Part of a small language model's weights.
Size: 13 layers, width 448, 7 heads of 64.
Architecture: LayerNorm before each block, learned positions, biases.
Each number is 128 + 24 x the weight over the matrix's rms, rounded and kept within 0 to 255. Layers, rows and columns count from 0. Numbers have three digits each.

# layer 9 attention value, 448x448, rms 0.0288, rows 395-426, columns 224-447
110174145115134146117158160119116126131141117111110089125077146133137113153120129135108148120122146148112125159129123145120120110094146097161106104096140117117124112141101140106142138095082134121129094111119117152142111133130126155119127111136119132105120103128162119154117086139122111149085144118131158143129138136127123112106109131129123126100087166128129102109095105137104115122108147122128130132105109137122104098098133119133155160099124139095168123115111150155113159119107111114142126156112118134123138124136098132134120106114143140135128123065141138114151147152127093117169116123124129069113145103149157108148130132164136129147115163114122116131129128117147100113132
148094150115129102157082154127121136112145162114126098163122135121134151155170109146108167135121097112101125128121101152127129159124139134143122130143137122120112135103139129150114102151147118119124141128120117146128127129150160098075131164103130129132140129099137108136091161106087139143126155118109097138124144138138085156133116154112147119130121158137140120134141134130098153117146150111152104137100140131120157127109130113157151141121103101121127128094142140126148130116156118134132154109168153153113130130114120124093151129123111085132124112111112092084099180124138127098100133126103148124154125137126130098165136099138155127123147165137118116138125118172155132092116
169130113135105128115120143108153088114145145125140123156118147137106134145112112145100141088114114123136100136178178135152129126112122121109144146129134093149133120108163123145127146104186133139157146114138119153161096093112144118115179104112172117145132136108096149121174099113136108106192125134105155091147126148127113138108143157126149174126095124107121139127122125129117103142116120104112162144107087155136108143165134146171138138152111124123136095125150119138162127125139163136153122155146193176161158121115124135120156157134110124126105133148149104099116122122112123155121118101148168131128131125100111121155159130158139115167078161145128106084093121150113138114108
140113146098112080083122119108107147145138159131145119140129130134126106152124125156136103143154133124120127129118149145118112109108130116118133103117105121093146132150111155100158119110140154137135153145148106174129107110133116104114143146141136095124099117133140119103128133157144114114101152150111187098135117132112132139124141103130081119123126147104142115128142128163118132107121114139132113107137129097131148167167128110141119092134107100176161114168097145134079122138105105116132117136115146114147118136134144170107104109140121126122158147114126132132148144150127111115126128107127102135127128137142114134122135149117119115133099138119149139150139164120129166129130
128155126099153106129145118069139111108112133149134139127126110130169135148110135122104103155125114129081132119095109108092099144122135137153119101150133150140128141155121132100147118150111106130126123177107152136107162142121177133119107137146103128089126131165157144101146124113097118118105127100163113137134126146120152142175091078131167089140126159141126164137168151146079143159134112133124131099130168124112134119118120107147135139093143101109117109121104092107110137141106097133147132145111126106123112141094130123125124140133107152149118118105109169147151133107139097118092124186119138111094146167117148158150137124148106094123152136117098137155109138115143135131161
103146109137125091144141120133119118143133093108131117129146129118105154171111162164117079112171133119108080125132111155133106108133121126101142126105133137101130108124127148145107121101140129182163155088141139125125168128134103157113127141140136129142115133112098131121166104120101176130125119118152137138122125123158132130116152139103144134099144103127137086129144132130156155146143100153116139139145117136104126082129145132166152139145141162138098098151142181100130130099148119130111107101128115148138131174133139144120138168147134127100151118134113109156137093134181157113148130146139119138125114116140135114144142166121149119161129135134160139153104136094102141100122
134154171133129102159111135138103134096133117125144102149154137110143121123136115103134131092104121167153102099127149115112140144084111117145143121152130124143146161107110154155108114122140151120102142119128140151105147118144159139109131132127116142136124106112084106145134121123116121126156140121146129140101139148106091171122118151121123137141111135150166155121107124146148148101122160157134089154095153153168084131157121156160148138126102113134112120130113142134120076110162129104077131141129134127126108135137187081096129123162141107114160107099148159127111140115133142082086159160125113128145122124138086121128122108175156130140141145102129087119089121140111120143126
094120153133154105127158092133149127137143164102105106131118113131143109150126105129117122138062160137114132129116101141123117132095111106136106133106141147140115146097117146131143113094136129147114094134124169107149164139147121105090171142151153113133139150147125127152145121118133134104114131142094134124094139118138132099151140113135122114170150128110159125151118134156156124127089134094126141125120114126105110129118098135131142173136105173102163126125117089124089138127106133125125093120169104101131133138120155105131139088138148133165123147141104115112183123117141109148139141125125142106101140106122131117095176148162100091097171186162148168111118112147153115128119
139139147110114128129148127100125100135165129149128134126142113138107140100120147078150134148113104136173156139147154097119113150119116109082125144119150163118159128123144149122095105106155156117112138156137159120153126138122127115111134146149159104143116155121136126143108119105124142152122114138117101135077144126127110108187109108141090142123140117130120157139174107142134112097124129140136088148130117136130146129115086141099144093113106095091114065137132143120108110119128138117118105113111105165093137112115145114135110116124139140123131167136116101125131132145136110137092128116138121148155108163091129107158115197121121155153141148126134123147122140143108114134132
102126130128130152119115112125133116134154118127182134157108134128135145142120123128110132128105148165142084121135141130140163119124109151129119146145131083145135147115137130122169133147122126131116152110105095141130148120156144107143148156124167130097087133101123150135127136105126076146108132110098135109094111134156126149153154122113127113099150127091135152146144126113119152153161167143127084131121120121160126118143118160119142144119113118106146118166160122123115116111142113097136122163081166187136122137119135166140155132161153112129138148101128165158110167131133138139086138141109136131119123106105119147122114148124131117096123122137149118129107132134120135092126
149132143160115110130132108137149153115147117130120158128142144114110133158120129135154130125117121131136153090173125124135146106132121126126116140124137125151095123178084158153132134137139161108111157134108087128133172175146114128172123123115128082128143145125141131082136171140111133131121101129134131121125107142123159130136156105097125123145120138127171138129133169110140102085157084118148123141110120160121150154119114097116135120129150111153098137083122121119117131105151131126113128162117145138122138136135185127134130106116151095126129118122109119164126138165115149113133150137147156136136102139108133140133171143119129114117098112118120149135136133126174093154125
096127125125121113144124098137142090143146105113132113127114151101128138131145154104136116159115138141135094090110131141141091139147111126116154131104127133095122166096135099084107115119134131121171136105147110142158114146123140114154114182162146133123103136156144114160129162116143123142169111140128113161095121110154122170114095132146124130118119096085144134127127124112117117140122184123130126115120116133142120135150141136163126140138106079088125124104120154134130124124128120139146120124135106136106106123134144134113142111128121130107114134147129129116106165146157076111127138129128100147142123141107107129111179133127118155160123159113165133155102129073085157148163
112149121148162145106125142109114111075168083115146129100096112115118133152132142123145150145130102128151111133123121142123128114124123145137131142102120105106137105122167137120120115160146151109104164136119120151127137117139157114154123168110107117179104142120120130137117136136106127150108118128136110112124133121114093138109143147119128134104108145126133122112110134136124141132180130122141126133122120129151160117167128141125151148166123135109144077133106131153127125137170134149102100123080120131160142114101120115117109123103145117083160129120111130123126117105115112130139136121138151132140122165109137091123123150097139096071094123115121125136092096133122108131152
146117119099114125123154119111147107130139126110113096134119143113137153151156124134155152139141122164127134112114154129134099118127146120171142110107129131151134134103140152138149100148137097117141100123170116130136127103120117106116109102098112134154125105097143138143112144126095158131128137141130143094131098125130131100169151101154113125123140113131104119144151111121109101131112096129092150130133138094114101116126140116176143151156089106101133125112104135119149143103095119155120124122134106138168095153142147130114126150102077128143132168115128129139126091126126110146144152100140108126124136127128133094132137114160122114142129132170149151154122128125118159118099
135129116138141149136091147090146139160105161080091122152135151155085148135138146152129153112117125136147143178136131138154137105153097123125097150151131111133116157130126149124105133113132123100129123099129116141125122116142098124132157152105163138113131091117107111124133135118143130127156086115162137106142124109131106120167129150143153153142146094142125129118104110132181111143123081162127095115093146156118110135137107141124115128159135113125122102098178115130108117115124151125165125134167126135141126123173153139108124087126161167169121121162105145131123146164124132116136145099158162106109123136145107128152104118171139147162138146112141122137138167143108119129094
102111102136107137158104153121126121116140131119118105129071164161147151120115141147112106148130106152137120095110145116143149121084118117121130120116112116102100140118116151112174123113123137128134146139102125119125114122120144128144112123102133128121126143161126114117143141154186126103161109123097129150110098119128107129141101115153152151111116126152129144104131129116164107139161125134117130143125104114116118126176160140149135135128121118147141117114135139125143138137143154132152181081163155114126130138112101126121169102137083114139124122119117119097134121105144118165087150143130125118140111131118096120130129152115104108137135138145131151160137100114087135117136
123133121137146122132110122124100108092108117121129118122128167114156119124112136152104175130126111125141129114101138149121133163141127124127136116137146111136169121134101115144157143127125140107141118113134117094111103115127111106117142128115139132116121121160128115134132143121129137117090119103140121101142132154131104168106118115127148140113148085124143094097116088166115150141128181123097137082120138099097144153120121134132099115148098110117111132132135079139107126109139138126147122124138124154130124143119099140139149123111119149143102135152147132129131092120119074146158140101148116109143093138106150129135095156144135134115124126129135185110141133129136130131177
114117143131137115088101099122163143132132151100136146122127107143107121149154118126116145120125121165109150137146141122108138135123151152162146110123150117117153111108127083132105119049118143143133137113109131118109135121126107120103138148158110109131115117146110130137116121143140105115130116147153157103137082121135136147108118105148157154104143116165127167117117106134119133134102153087140102125096131081138162134125112131147111132112112141146121107097143134127103120124152136124136125094159144109146123134154107175142106155133111150120132148129099171114152093124100119127124130114142122158132110130155108133131114134158140089107115142141117133126121146111140145121157
135128168144130154085156104155082150097116107132154109144116132125166141134110143084133125116133166124136102126113104127153088122132138116144122120165147146143118157132136106142077111150132105131144146125128115135143109104118129121136066138127136118140125131117116145096138170137112111117094135140128103139132129111092137139113146140111072121162111124149114147143118131134111111128120122149134118130116128093113126145143125134126131113146131147150130124132104128138087116158154137142103107135090121140139096118130154107148112109139161140084132122126127089116088157146104135130139130130130118150126122124089124112118129124105137147109114123102133129131153121113156092142157
130131129091153119082096124114104154098155127161125128108121145112115100146131136158104114120093121146114137152126142112124092132149118158114150154120135140112168137118129143132123119116143117120084120122125137141127102142161120140124119118134132113117107149109133156132104141153095124156114140117118121121122105155123147123166103131160157165101145155149110145099131092166140140134134138140132128096134130111122117119132129111139139122100152147124132123087141158126133159134139149113128122124125130109152145123123115124146121127123135147112132082138129137089170108085134105145111128120196139141138138142133132126115132128082102106125145085125145135151119122120115152103146
127145107102125097140141122126158096122110149122125093120110158116138088119128136117113145127111149169126150146137119107103094119121106096126130130098125120139135111149146160118147145119125146118124136105136148122139142094125136128117106129122151152100087145154120123119112148141081141124127168146107169130126100134136120113150086131144133121123130132115102107115116113166146150157108169116103163136103140153115098122125136127125119146085110154077115113113128133135152142124107125115105127148119132115135106110133103117155121114153159145149094134138131156116114128080161130148154122112127123084118142136138131118117138156156108151167155171154126093115127112136130133111112
123141110136118148121152145147078166113141097110099137139124132095148120120124143101122142099124127155126135162149148163096137122123139131124147132114112161142151135110119112126128118139137178084131116113152099135121117134118107113123126118153102112124142097136138142148158104155098117104134153125123152159108132144120170115098137134092143158128137150128130160136177156119127152170127116145139099172134114089115126119132137136141125118123144138148168163164155110129123101159124119131146135136140103112093128115127122109100131128188131107128138090118130138111135140122142125132132115131099116148124149146157104143104134136078151108127092112097141141141151140102126099157143
120153157126128168138112142115144107114136131100144107134147165113155166105136140136121098116106168134129144112123157094115152168131125110141146116127160079135111126125104137113138179115146141106145135140145143111137157163131132123123117157115144121098134167130139133114113154144108161115111115134138145069170112094142139137134116151098123142162117110123159130130128115138134137121109095120091094088117144137114141144124164126100116124131091120135122089102113110150122127142123152121128129098106105137127113118114142131089092121156151105112120105124120079149129117123137126149109093112136133110093116158156151122133118118130148111117125111141138135110094115158117088119095
095150138135133131112111120130108123130131129118111125117128102148102154130125145121127081132127106156139125140117170115162116085132107086122123142124145180099117107147094134143118144175133126121116173109108113121135099164130161121119128129134103118159135102132123136109151106151156122106128098113143136119108114115152084110146172124141144121096102155140152129152118122138146116140158115126137148135114122118143111143130104117112134132164190140135103131152101170075153138123131136130162099124094170090122156128127131111149115108155154118142116146138139134125118134122188149103113116140127148125154178113134110124129135142122136160162103144124116111184103138100108122137137
125143135142125152138102091134152119140105172124109104121152119102107113093145123109104131132118125148104175149141139126103129136157124123143124139141120123158137113101121150122146119122124134125148130159157122121133121133118101132129116137135170116101145130114120097121081134110114134110119120117110082158169136116138135113091101123125134106144129120123113103124123141124153108140085158140097123108152122120112119113109157131150094152152116136158091116133074113141137088126123093147147110135164125119111162132129168080133117124133144109118109133133113161142124131140134111128109150141131129082127092126117106096119115097092147177121131196137142177148142142145170200163127
107118144147108155113131138110109122125109074169126136132095125127103107117126157109140124142128112141122127118113126102138161132126120142098136144133113129115115115135143123140152152110114135110138105121139126129112103127139137139105149141138155141109170152152158142131136114127113130075124158105110132120144111132138158152111135109135131133102148101136090121156112100122119122149138141105109136101164162101125153105128129163119138112127139128102072110140134127100126143104120086138134097136131135128106148145141130140105164116120105111150130101138111125107137116137108128165107112164123099144125143117123157136104125111100069100116152073116140122124152187092133133136141
129097104102157175119141158108156108154105116118161199108149132154130114139135103141093158118111103120127144148140139124113134098104087093158145103140133073124117098125158106131114104144137160147148153119121099140103109166094110111168116115108119132108145120122117108122150105180150131136142130133117140131155119143103126104127117147110154142113099129098113148146113159103129135122115123149136156110130133122109115126108135160127117154096100092118109184094147117148144155118151128125127147140156136154155102147115116175102132165095120124129163101178128154111088151100109137151137132128146154081101104108122144134128130157166126146191081129136155138116116135141150143122126
129142133132130139151144080130106121119117121123114147120140123144146157155128099113119122140123139150143125114133097113128139140129141122158126142145166124160118105103122113130109135114097098121153129132172141153133146102144145142131080141094153163098126119122122107093122127133123086090122120122116125142128126102152092153124114108086133124136134126142163115151128137098178138141153140178127102112100110130194097121158130113127120132152111104150138147156137146113082075146143140123137163131117148114106123118155110091105151125137131111100112156129108121149137141113123161146116155136114148139128120147109089131101109125123122128144136118166155164086099132126158101137118
145126127106129107103096136115121157068142113118154136098155130117097137127153121128142138117105100113116135099118131109153129107137115124161137119142129120083126132152125134126164121104122136137095113143133113142101121113139110143128103144097162154126110144168102130195119109125161140123132132153139153107141120118126113192125133117109142152119130140115135145112125126107163162165130115145128123090096111140135077130141143140133143128105106115131146135150138139108112131125106159137127146110179113138112107112132120147117097118156140145126113138121153165148124158083117105090132091131099131161134111134149081141093094136132118126098133117117140126152138115139136093121119
167136114114147117115103151120104099138131117131142131138148129097124106132106141112116131118137133109145134143162134146159092125137133125166132107108081153106135119163160103119149137117108125136139061129100181152135151120108088160126129123150154144133126120137117124143148139131132124152160112138152143148130124139138137113129146154112102119101089140168106142123110105171117185116129125104103128163126168150138141148084160136091087140104142146095122164149107098117089130120111140152118116064123081203146097137163128134132126150101132104141118110122098161110084112148130115169117119122107114109103146081127164115112123178109103097125125122109106138125139115150100104108124
139166123128120118136086117131112170130132138108115109114144086144153124147090145146155117118126152115123147076122108151143131128175116130112160112078168096079109094098137139127110089168081134117122173127134140118068103159147110116150133136131153111151120102081071157088110090147149137106176108131111111140110156151103083124133112164091081138136093137159108114124121133138140116106149114142133155137130140152127125130119124135096166096140129142125118079131129108068115171108154137144097130137122166153150144144150141122131124146143114052099131132105134123120107140149126140123112143131129122133121150124107125140140143118134127109124077145137102097150119148167150112133109
123105138142162122134146144118119140087160127121101133146116121150152146141115115158159108114125117098155175178142124139095133131175142143145116080123126100128101090142098117156165126085135110093123127127105143121155104170113136134154120121118158139116105110104105139140120131145179120104113099145167136110111129118159120167121123139133187114134123135088126153123157167140110136157093106133144166073138130142148132161153149081116121137134140110100129173135123092138151149131110098083169149136165140132120119101135098141151129119080139125156122141069128102127124108109151156122139125114146140133114124164124136159142152108147107127161103148157113115122119116119168146086147
# layer 9 attention output (transposed), 448x448, rms 0.0357, rows 395-425, columns 224-447
134133099149124116156096131108116108109141148133163156113161104117106136077125106125139102140135119094135149145123152106122128126162120162137160162131121099165132117109109130141096090136144113157118131100144139111096115136111085130131096160133142154139129183099116129135107181112140190117168117092137142106121097156144121132137150165142139152156152107120110156123139157116143128144154125115126150153109114117134148126148131141113106100156111143136110107146106106119150098110131106147113147129149136121135111137105127124146108108134122140123136119168115168139113143124148135146130129125129166148129138153116118156118081143101102121100108124136108158123129073143143163114128
132132123141121135125161152150128124125136127166102152118118121160135134148128108117171151133108152160121125148143159141108133097131142104140118119112152129152136114138112135118132128142098120115125130115149141115121102094104110131147134153167119150132154121138112156122138079161144106161125142112142160122167146130123140100147143159111116159128125117144129143128137136109159109125150130134143148151116117163111118137129109107093142143131162114124119109130120114135107143101114110118098118154126115144145138158098143138138118137148140141131150118159158185162153074137131127132140108175145131152072095093113119159092143163129112120131129129134136105115112139125095130115140
104141161125153096128156132128130151127094132134118142149150109097122112148130119136187152147139096137117136122102097114137133114119118093170142130115143133123128140150123086123106118149099167111135100154154111100107135127153142143153118151151099117113136118122117122135102113151105159147134103144164100151122143111131156106157112128111126120143166117140108136103122118112138131099141140161138093098141110146153112099083119128119127145116125111132129139116102129132104090121113138128101149114120121119110132122124085157137141105103163145129116106114110167111121110141111179104130086138113138148130127149154108127138147132086118124130175091119157120180143124129111138139125
131131108167113149150124153148125111117133135114102126125116141142120141112152120109099125101121153115146128135116136143134139119098096130139132122112127131157137164150161128145137156121096105136129082146115157094116146120108108124119105100147093148134149155147124132153143115112109128144130132117139099145137117124162151096103121139119156130145129158135122161146155131120113100155141158141122139113107144155132118095117119148117131162129125127088139141124135129100166117146144114134157129112116115119082090124143128105150121152117141132137131125119139105137110142135128141126111140112126133134141138143087105131125098112129132172136146119168131132117115119159130111133136
149110148131144148136112142137095119132155105126138136114106141123135159109158121137082146119157172150120112105157104138140158143092129111097134144077133130111145120145141141149136132084120156111122149127161105123144098147120134118153105118098116122093131135090128128161103120110111106124170132136158127128115128144125110148113126166110111202144123093132129137131118092105130131122102123106154126151123129133129123126113127064151153127158138121132141097113119142151133100159113133115126116102169130158099139115120116084143159115118135120139171102176135142120134135114130158156143180115125116120128117101111146121129103146101174118145118149144105143098100158122140116111119
149129123120141122122100127086161109135105147106131175138132147125110097110114104141138181113126103142130124139128109114140127094107094120135116119138125104124112119134134121091129117128118121105129110127105121122156092140121129127133094136122117100102135133136133152166103144129152140131106171149124147122136132113099099127142130115167138135109099162132115130129122128113133107093128147144151135122112137090134116142128106116112116173119126119117167153129124105109104116162125154115108125158091127121113135094133116117149131131091142113121124146120140122143133146130095099122111133111121136093146168133128111144125098110160099135109153137131086097116161104130152111153135
120106125122163146111147094127123104132107139130127154137112126156141139117140101126131127171153148129121093164131133176167128139133144114163120114140127123112130109111111112089131126165110120125115127145111116086142117108139134124148112138138156117135122108161126142123105144130147112124133120142091117154165161109119129077117142111139143125110152104119105137154135182141116090146135108103136156110152088120076149119087119113133104112125110139133126122167118116155103157128134138153139113144150128132115142138115099127158120131141093161159110164133089130137140124133132143157141108152144134100090102120120161123116132143129129111148168136141133127144132156131166117062117
121130102136106124107150153140102134141120130144141126153128135144115135114103154103157123126199115123120147149154134124106090127165145156117139157145107129096128128107112153129141151167138101143124172105136108138123113151106114130174124104136130153127134128116154144139127115123106131146132125115149116148150108116123140123108142136138096156109117134115094123130144106137137151195107160133101094126147125122137100156142142153128135115098145086159175110124167106137151122131142136144117126115106129129103096149141140156112132114137135117162134114114114137142132142132123155109122150127119130162164144118143141115144079125124137157162091122125089144127143143127127150107102
078111107129138130102131100121119147133117145087151125133124132116140121149145110112084133116163159133102088116132135169162118128126110132153124131122106155099117154126138127127169125146114079122143148088109119120104132126138155143146144117123112139121139088123127128128144118174132105082110149103104155132156115110101110115134135113131159117108146119125143126133087125112133147147132137128110141132137133131107124124099149112159117150157143144134165139152149113129126165105126107137131146141129136103164112131151104155106141126120104121094136110097130136155107103104127147111140122157152096179124129127174170122108141134135133125119092106129116146136169108117153140098139
130131100155094136127153113126103130126126147146131130104134170144109123130114139125138088112162126122134116142118105131120127153117142121128112124117106153118106122144128120114121137113150136136142116156138141130105114141075139116109116143153098118158139102128159115144113091159120143128160161141134140159149113119114097121109098120157122127137127118161134142122174146169123106123135105107145132138131146158148144109130152136138128144131079178137143135114121140136132151120134129127111129120144145113120111132139098093136151138115123139127113092113137120159140134130105121110111109146105158134122122149142118101127164143156141134134166157109141166133145130089123125174156
110130129124138154101121159106128114114129139123120080114116143149134112128122127131119144121133118078125144155121122147117127150143140113132125094154148118109150132121177124116120138119108111155121089129149177150139103102105124120097131161131119151096123105143137140142115091122133118152102143125131137144113155121118111124137106119140148103137119125146094131123122112127139127141110151117136136126162122112121142129168150129127101094130090138111139095167129134149107133169134114138135151144148121130132124128139112157124124135154115163110154141123128148118111114112096116099137128122099090108134142151137126135163139140146125148156142124159140118144147125138128121096118
100128126135130110154147159114131169143114135149130147131154131101133148128120138149100136127188145116130128158127136109145130116104149136114112109119136147115099105149136123149145107114109127125120127135109134094129129106139147120108135070112115097140100097098148143095142130132101101091131133155098141142093141117108123118119148123111134098140130175174117138170142147141147125128146112160101123142161166156132123141115129149098142148141173137140121108149130114120140137109131108122121154143093124138142114127120105137141120152105107147154139134133144132113147118121137158137129130103127146132110136110120147116148123161126131138116105114123130130112131127161144103126133
145095123128122121147127120129106078165101149082129135129149126137116156126132115126099126088132153127101134142130143144147118108165124117137110097124120129170112132120104111146142119130108118143138084106149140088127143123139121140112120130133146119130139092132116176120146118147124125130153143121118150162119112140137180135169144135103114142158125107146111144131158117112156120146144117112125131169128143145156118103118144120120125150130101153139083128152163158116141127120112147109159160143163170154113132128127108141129140133152110159147101086139151131156161127111140158129089100157127116130113142115105143125120140144122151145144153135143151153142155152134122142134137
140128129143097130122084130135119152138109132090142139129131113129135098126121155145132127126111133101140135152140132127119141124126106135100113161106130119091113148129144130134103136094104137117109151161130151107153103122152152133170104133160134135107121092134118133119115117132153093104126129121130139161124161152102131121108124146111122105086105160144146161085100130103132177137124165103149137144110132158120131140166117154113128122103151126146132115135164129135139121108140120127117116124121120136102143107114150112129126132138161127110129132140129118125132131127112151121136132115129167142128156109119126112142156157109118134133127113127099117117119160151155135101141
116157156123132102133153153144098130107149105178133106101112098093130115131118104141144128144131085126120147121127132106122097133162141105130162106114138140116133113112106114122134113163153135137130132187117145119122142115185158130134086082100134144113161107151149127141130148156100119090133125128095097174124163141146161096108128136130140116146140112125158135118089164084098140150122153096133121174105107110118150128159132161152162108122117143152124155131077127142138125117154110123123110152086128141122129117124167133150110158117107089147146125144114119114134136104127133177131134135095133130156103149115159156114140144097093113151123119103127110117126115141153139106138
144138180126139106098175121118151113119143120139102148125144114087117116134124110104111117100118149104148153133118088166128091127158099157114138136149146146136160138156138094138110133151129143109124164138110150121150132130115131111100148153113125113137134109105149129140134102102104117119113154133132142119124136118123168162133151116119141079126135106122136138129132132126092096142119124123121124126147138148150116107115129105110138103139169127119139147135125121136135121127136099132106124121122147125114133123132146133122140137105141131130154164133122139141148121119099144103150101104142126147151136119157151144119152129128152152100125099126145089083112143119144109138154
154121117131129115139152109122148140163146115118096125123115078146101153119097110134154093144123142128123141139162094102125126082099117153147159136149129161091098100114156132097105128128152098148120122128144173167135141124127138134133106100124136158128117145099123123138155122112124132124152106138102117151116110148127157113147142147121108147124115137132133177128135117132121115128132132129152111142135118133144128087142131122128156158119141135141126131104113175094146128129109144129128124163130121141139163114126122109110103095134105125143137133084127118125109146131094169109110128138116118110143135124145116129139135110105120109143132091133108126125110124152139105148114
145125121127117115144120145147090122127108133110124111104138133108117119108103119138118130129138152131151111103112110129125135127114111107106132144128111144134120158153101105131151156155125122083094114142134116127142131108106120134167138110122135148119139153121147120126143141131130146104140118137095103156136111139138114148126105136097132112132126141121109138122110129127151138122141147105121119164159131158138107119149145089116164147124124104106126127138099144117150089134134104141116139159109105127151136133139138096121156115143140100146105164141146097140123154140141142091122127135122122107117132144121124111130123120101102165135146107115158110133135148141144107141138
111130116126125120156123142119124126144106106135097130125148164154110118113171137159118157095132105095105158144153158116130121134149124118123110127104140110114131129140116177151149118137109135151114140098110138101107132103127169105122164105106105113133139105144106115130093112122112121130145150128121154125127147169139100107129100112136165160133117120153128117155138115143135129110134126116137120160136114153132144133097147146112102111082127118107121137123166133158142122109125126133137181139184120138141145122124104120137114145119141136115147116125134134129123114114145113117161173157129109088089133130131155125095137138137116118124165119134137122147098138165112140111132
137114128158106118149138162147126096156104126139152102134158114154125159115128132094126136095150138138140085106114107140114148146097124130133102135124105126132120124110119166088112144144124161133153092119139094130131164155090148109129138135119132128117120118113096105132146079108149130112118140110172116110143115114117097155082143106129124080135125134115147108108143111123136125126091115150138110156104127131141123101107119139093143129136130124145133129179142119124129110121108104136150132110114118152118117118158115136146146150113152105126106142115127124151128144118114113103135122134097121116085123127111105131130138116140146144120128123113118162117127124145126128153106
113110119161128143124106136111115120128133126152133132151156123145103156123145131128143141129172118106116103131099129151126128145112112114141118136159117114119110142126144098147121108136115102135127136137119124135102101168117109120132135144120105140170131132136128118132123108094155101110137106122094108141138165121130147148136145131124147144129130132162151144124152115136145118120121121130122107116114132086123150116120139174123164147140150139140147128123162098103123149102132151139122133137098112141117111140113121125106128127104119130130132133102113104127121122133108167118116143117119130138144095110122131142146126110115113110110083119122145151129129143116165148149144
125113132098150112150115121117145122104151157135165129124121121117138129117154117137104140129141142106119156120134072109127137129143128123115099111123131120128086133127128158118108120133123104143114145120151162128111147133114142136131104114104154132118140138126136104119125158089118124155132144131134154094133137104136088113127131124150131138116109134112130086146084126160097102104142138121141142111123135153120127140142123108096171163112115096120074131108117158130144137092109153137122126129134152132153137133138135129142122168094141157114116157154121155147121126119131088109121135147163157149123129152099132109140146133148105118135177137143129111132112108113128122102132
140089121137134109135118109136098153130121112132136135120117106159123124147114127108133163122143107119108148157127115154151104120126105145135137130149087165149145097125146134149102087153141124132119143141136095128137111090126173127095135153143131139149150093123114152110141121125124094164150166114134144133111143139097164093139124135129126122101155143098110109134146096129132171149134146123127165175156149127147142129114105140124152124114140132158131148134151165102164139088165120124137111182141163138131149127100117124143136129099086135108151159116102114128120149111110135095120097136136134148152108106079130149095115124122122132151094199135133140125134173106147102104166
141154120125146124160120124132165108160114116122147157146161167114156087136165102120122150124125163139126141107138100142107118130143109171124136134095129121157114112135105100124130089108105149125137088144118139111117140098134123128145127137104145124104124134126129156150103159155116106153130158138112115133138119132100163123138122120155157071131109088137073115130138114145072115122087115128119106136176139105094120136129084144142109105099111141147113137124115128164112128151089125109121130152142127125109116148117128123097138157101118127119096115106123149116120127096090077151141147124152128149120091133139101151120113142108146128111147110131120122116135115158160141097132
126108130142146133121144133135115143140142094131130146141133132141128117139116149119184108130132145131132125129156132107159110119117149127122106142143121115100127116141124138129139108153124101140105153088125137118104114108139123121108136115139127154150117111131167107135143105117124138138141140115088165103100119143124128140151125127118101132101127112131160150143122097153082135115158139089129119120132139098140133146156110122118149105102127118072141134123187141160128150139137142147141093151107118129130119114130105173114141121134135128114152101131093067149142101108120142119128148145143111185123142131136139145102117142171130097128108115155109105107124117118114094108118
153128099135139098137129107143141120117183101093121128097132127131141136101128107099122113113131194121140133117120093139109096133086118128124134134095138151103136128135136110132159130127138143132120147145128116134120149148108108112136118115122130130144110122107105090117147126124132128149120103119142135136144126138113150114141108128117126129133112143104154162116152132096133112107125118154125128155110121139123137139114130106115113124104129120117155144109127139134113143140118119102139138126114138138143111085128109128131121134128115103134142117101111108126137120132108097103138156120110155124126112134145119135146129125150137134125106139117125145149122086145136137165127
126118184156138122142120094127125137135131148140119103159116141136083143112130127123168087126099145139141136109072124098155118167137151130101120151173149133116149111155100119133126109117084129074130138124090159129102122110151112136098107138128119110146093122135118132149104158082112121117119107095148101136115139129119146157113115160137132134157147099158175127131101100075139098119141146104104135131101111145154126116136108163100125146129132150140143096147123124163132101111107159133138157133130120120106132126110157101112125102125123136158097143113131148134160135121140137110123124112087119142099131145124126119150125078072111085095137151124114096124133132137124119131123
100108089139152139118120153132128134151117129135173103118114126131127134103123167113127136129128136090132099154125122137108136111155108132094099134124077114088123115160134120131123133139145170140162131101129107111124146157090138130100157117157140118145148137117132135171110106125135115111107137160110157157116151144141161112129120095146099127123085130120119123105146105179104123110134108112132164124159178137087137147103160116163124120087120139117110135122138128133133155149152129173137115163132114112153135152109171134134125124111104110159128123097124155130093108129108111103150137103127103129114098109132154101150153127134132136099120146101145084113112104132128142124133
098142139135125145147117133139126116158140138122121132154136122091133137137095147125093136132128135133104092109138106123057142140110144129127108150103126125154140129132082111131124156102135110133142091133101134111163148136085119128137116079146124122124160111117123126103142111145096130145118111131102127132139114147121144112117123102152129071121121121132170129150116148159086126111132121121149170094112159139133158103128133152120135120134103131121121130139116126142146115132144123118136098131082123134132141134103127148121129142131102150128121123127139102154121112149114151138108136104116130098123138132134132119107136152149144126168119141112144154095118122111120131131151
086142153156122102145154151125163116133122115111109143127090119145131172132149137120129142120117108116143116122142122089117141124118166117097145151126159137165142148081108147113127137101109105138098143146170070141114124156138129124119148118110092111158117112114132126141079127140105100126138137133117110110131129127099135184138155121158155142152194105122146123110153122084147101151144135137130150161127107129104125104172086126134185124146129104102138140112107126136147098131118131126139122120113133122143114109129108156123100095130114113070117135146145093151151137159131113106124146159133127152140147108150087154132146121121114159102129137155102123141145153109106169155130
100123123121124129131149124110158102109126116130126131164139155144131111171146089126135134120124109125136123183152146122121139108094119127134108135156116123163136134156129158136135161147123159146125084125138118122158154085138156142102092118121157107105156121146147099107089146140143115107116149149128106110119133115147159117184107122155142167122146126115123102156121108115114115134092136090104112141143132078126137160136109111161081112130118101131156135141094152113134104131114135147149148102121103126100122125110093098105108129112123135122151145146127120130125120136148118131147112118128116128114101151121159112124128122123131126128136099138150155142105147125121122156144